Weights of a small transformer language model: rotary positions.
Each number is 50 + 12 x the weight over its row's rms, rounded and kept within 0 to 99. Layers, rows and columns count from 0. The size before them is the row's rms in percent of the matrix's.

# down: layer 8 MLP down (transposed), 320x128, rms 0.127, rows 215-221, columns 64-127
# gate: layer 8 MLP gate, 320x128, rms 0.142, rows 216-222, columns 64-127
# up: layer 8 MLP up, 320x128, rms 0.134, rows 216-222, columns 64-127
down215 100:46 46 37 52 41 23 48 69 31 55 50 53 45 65 47 38 54 50 48 55 62 54 48 57 69 43 51 67 54 50 60 49 75 33 46 53 75 31 52 47 34 52 45 44 62 69 74 55 57 63 39 34 48 65 37 44 52 69 42 23 64 46 51 58
gate216 104:43 39 70 22 55 52 31 53 52 54 70 56 64 47 45 51 48 40 63 53 57 53 51 45 54 58 35 44 38 70 49 64 60 53 69 59 61 59 53 65 37 34 37 54 63 61 35 43 58 39 38 68 76 43 38 70 42 43 49 60 44 49 87 48
up216 095:39 55 31 53 45 43 47 48 56 61 39 47 31 44 71 42 44 54 24 48 62 59 53 63 39 50 47 26 44 60 36 35 47 27 67 27 29 21 46 42 71 46 54 48 38 64 48 48 63 78 61 61 32 62 39 63 53 45 37 50 61 53 43 62
down216 093:33 51 67 60 46 41 44 55 39 58 42 48 61 37 62 21 61 40 56 43 49 35 50 64 58 58 58 75 33 41 57 68 51 51 54 49 55 63 61 67 48 42 29 52 28 47 24 40 48 33 61 41 53 53 66 66 49 37 47 67 43 67 59 36
gate217 100:58 57 37 47 30 69 62 39 49 48 56 35 38 40 42 69 42 76 27 46 47 31 41 36 31 57 41 38 60 57 55 56 55 38 42 32 49 41 37 54 58 42 27 36 69 33 38 15 48 28 48 57 50 49 74 43 47 62 63 52 58 47 46 39
up217 102:42 50 44 62 38 42 78 44 48 48 55 28 26 36 50 58 46 46 49 41 57 56 48 43 49 31 34 47 51 66 57 36 54 48 64 47 60 35 52 55 48 41 49 60 58 44 52 54 70 32 46 51 36 47 59 34 67 51 57 31 49 54 65 46
down217 099:45 55 30 47 40 57 43 74 59 53 44 45 48 38 32 30 39 26 59 30 49 55 51 64 72 41 49 74 44 43 33 45 52 53 51 50 56 59 51 36 58 61 56 62 40 40 64 73 42 41 52 35 67 53 32 41 47 36 49 54 56 33 26 75
gate218 106:54 75 54 19 52 24 38 38 45 45 68 68 51 36 59 41 69 42 52 59 47 66 56 54 57 29 57 53 55 62 43 41 53 40 62 59 46 37 43 37 51 56 45 27 35 55 39 56 32 67 39 48 43 66 55 58 48 33 37 31 46 59 57 57
up218 106:50 51 47 64 63 43 52 64 69 44 23 29 60 45 46 75 42 66 60 55 47 34 36 47 61 47 57 26 45 32 52 65 56 64 35 54 45 44 48 52 33 43 46 49 67 40 76 50 53 53 76 30 50 43 65 60 55 67 59 56 55 60 42 51
down218 101:41 39 24 60 38 25 57 57 44 45 44 33 61 40 44 29 60 58 58 65 49 50 35 46 52 57 54 60 53 61 45 49 39 30 35 36 74 56 41 66 64 55 65 70 64 64 53 45 80 51 43 57 45 46 38 49 54 67 47 71 41 53 41 60
gate219 090:39 52 56 55 52 52 74 49 51 70 32 32 66 33 74 32 54 31 47 51 42 58 60 55 34 22 61 47 45 47 47 48 75 56 43 59 67 38 51 67 52 45 57 57 39 50 63 62 46 46 52 64 51 23 23 35 59 53 35 47 49 57 80 32
up219 093:42 51 35 56 53 50 27 43 40 69 59 45 27 46 40 53 60 61 62 59 47 39 56 64 63 40 58 60 53 63 60 44 32 45 32 67 74 44 52 65 40 63 65 67 39 62 52 50 49 56 48 36 64 54 35 36 44 50 51 34 45 41 24 51
down219 095:45 51 55 48 43 47 49 42 49 64 62 36 56 47 65 64 53 48 52 67 31 54 32 66 77 43 36 38 57 38 58 48 61 37 30 27 68 67 39 39 38 72 25 55 50 68 80 53 42 63 41 38 46 65 42 49 54 64 51 56 59 44 45 51
gate220 108:36 42 54 66 39 65 53 72 28 41 60 17 46 50 50 52 61 54 49 43 46 40 51 48 49 58 11 58 53 35 50 51 54 19 28 33 45 48 45 60 50 35 76 47 62 31 43 61 59 40 54 57 52 53 44 45 30 28 43 46 16 41 44 46
up220 102:49 53 50 37 22 52 60 54 64 29 53 62 64 56 49 76 73 44 47 42 44 47 61 37 54 25 60 35 36 43 31 45 39 51 53 45 32 54 53 34 54 39 63 55 51 52 64 31 67 66 40 45 41 28 47 60 52 48 42 72 45 53 66 44
down220 099:35 44 44 53 50 64 41 58 52 44 61 49 42 40 47 57 58 65 48 53 41 37 50 52 62 57 47 43 53 22 42 34 48 44 41 44 38 36 30 51 50 40 30 70 29 40 62 83 56 35 68 28 50 43 52 32 55 38 44 39 58 49 35 60
gate221 097:47 66 69 62 54 58 69 40 46 42 51 37 51 58 70 65 45 52 39 53 41 59 70 60 57 35 65 53 37 45 64 87 28 66 46 40 60 61 46 47 48 50 17 51 54 48 61 61 38 52 51 34 58 57 31 50 46 36 54 49 39 66 51 70
up221 096:63 71 46 61 46 31 34 58 55 65 49 32 45 57 59 64 35 42 50 57 50 64 35 56 42 45 42 55 49 32 42 60 39 64 36 61 53 48 59 53 40 34 46 60 50 43 43 53 53 43 64 35 53 41 48 36 52 65 61 44 46 65 55 68
down221 100:48 79 18 55 63 41 40 65 65 63 62 46 42 67 35 71 49 57 54 50 42 69 29 39 56 36 50 43 37 47 31 48 47 53 34 59 39 43 54 46 51 30 35 40 42 34 60 45 59 55 58 48 32 48 44 33 47 48 39 35 55 59 52 49
gate222 091:55 57 39 75 36 50 36 65 67 73 38 49 49 42 45 54 60 45 55 39 47 46 63 40 54 36 50 51 46 39 45 65 86 58 67 28 52 50 44 60 43 48 25 39 55 73 31 62 34 81 33 40 73 52 35 43 41 45 58 61 36 59 61 61
up222 095:60 47 42 56 53 51 51 28 33 33 38 43 42 47 44 47 79 44 56 54 54 88 62 38 55 56 40 45 52 49 62 28 52 28 67 34 51 50 41 69 39 37 40 47 48 54 49 64 48 48 34 34 38 66 54 29 41 63 53 63 72 32 58 41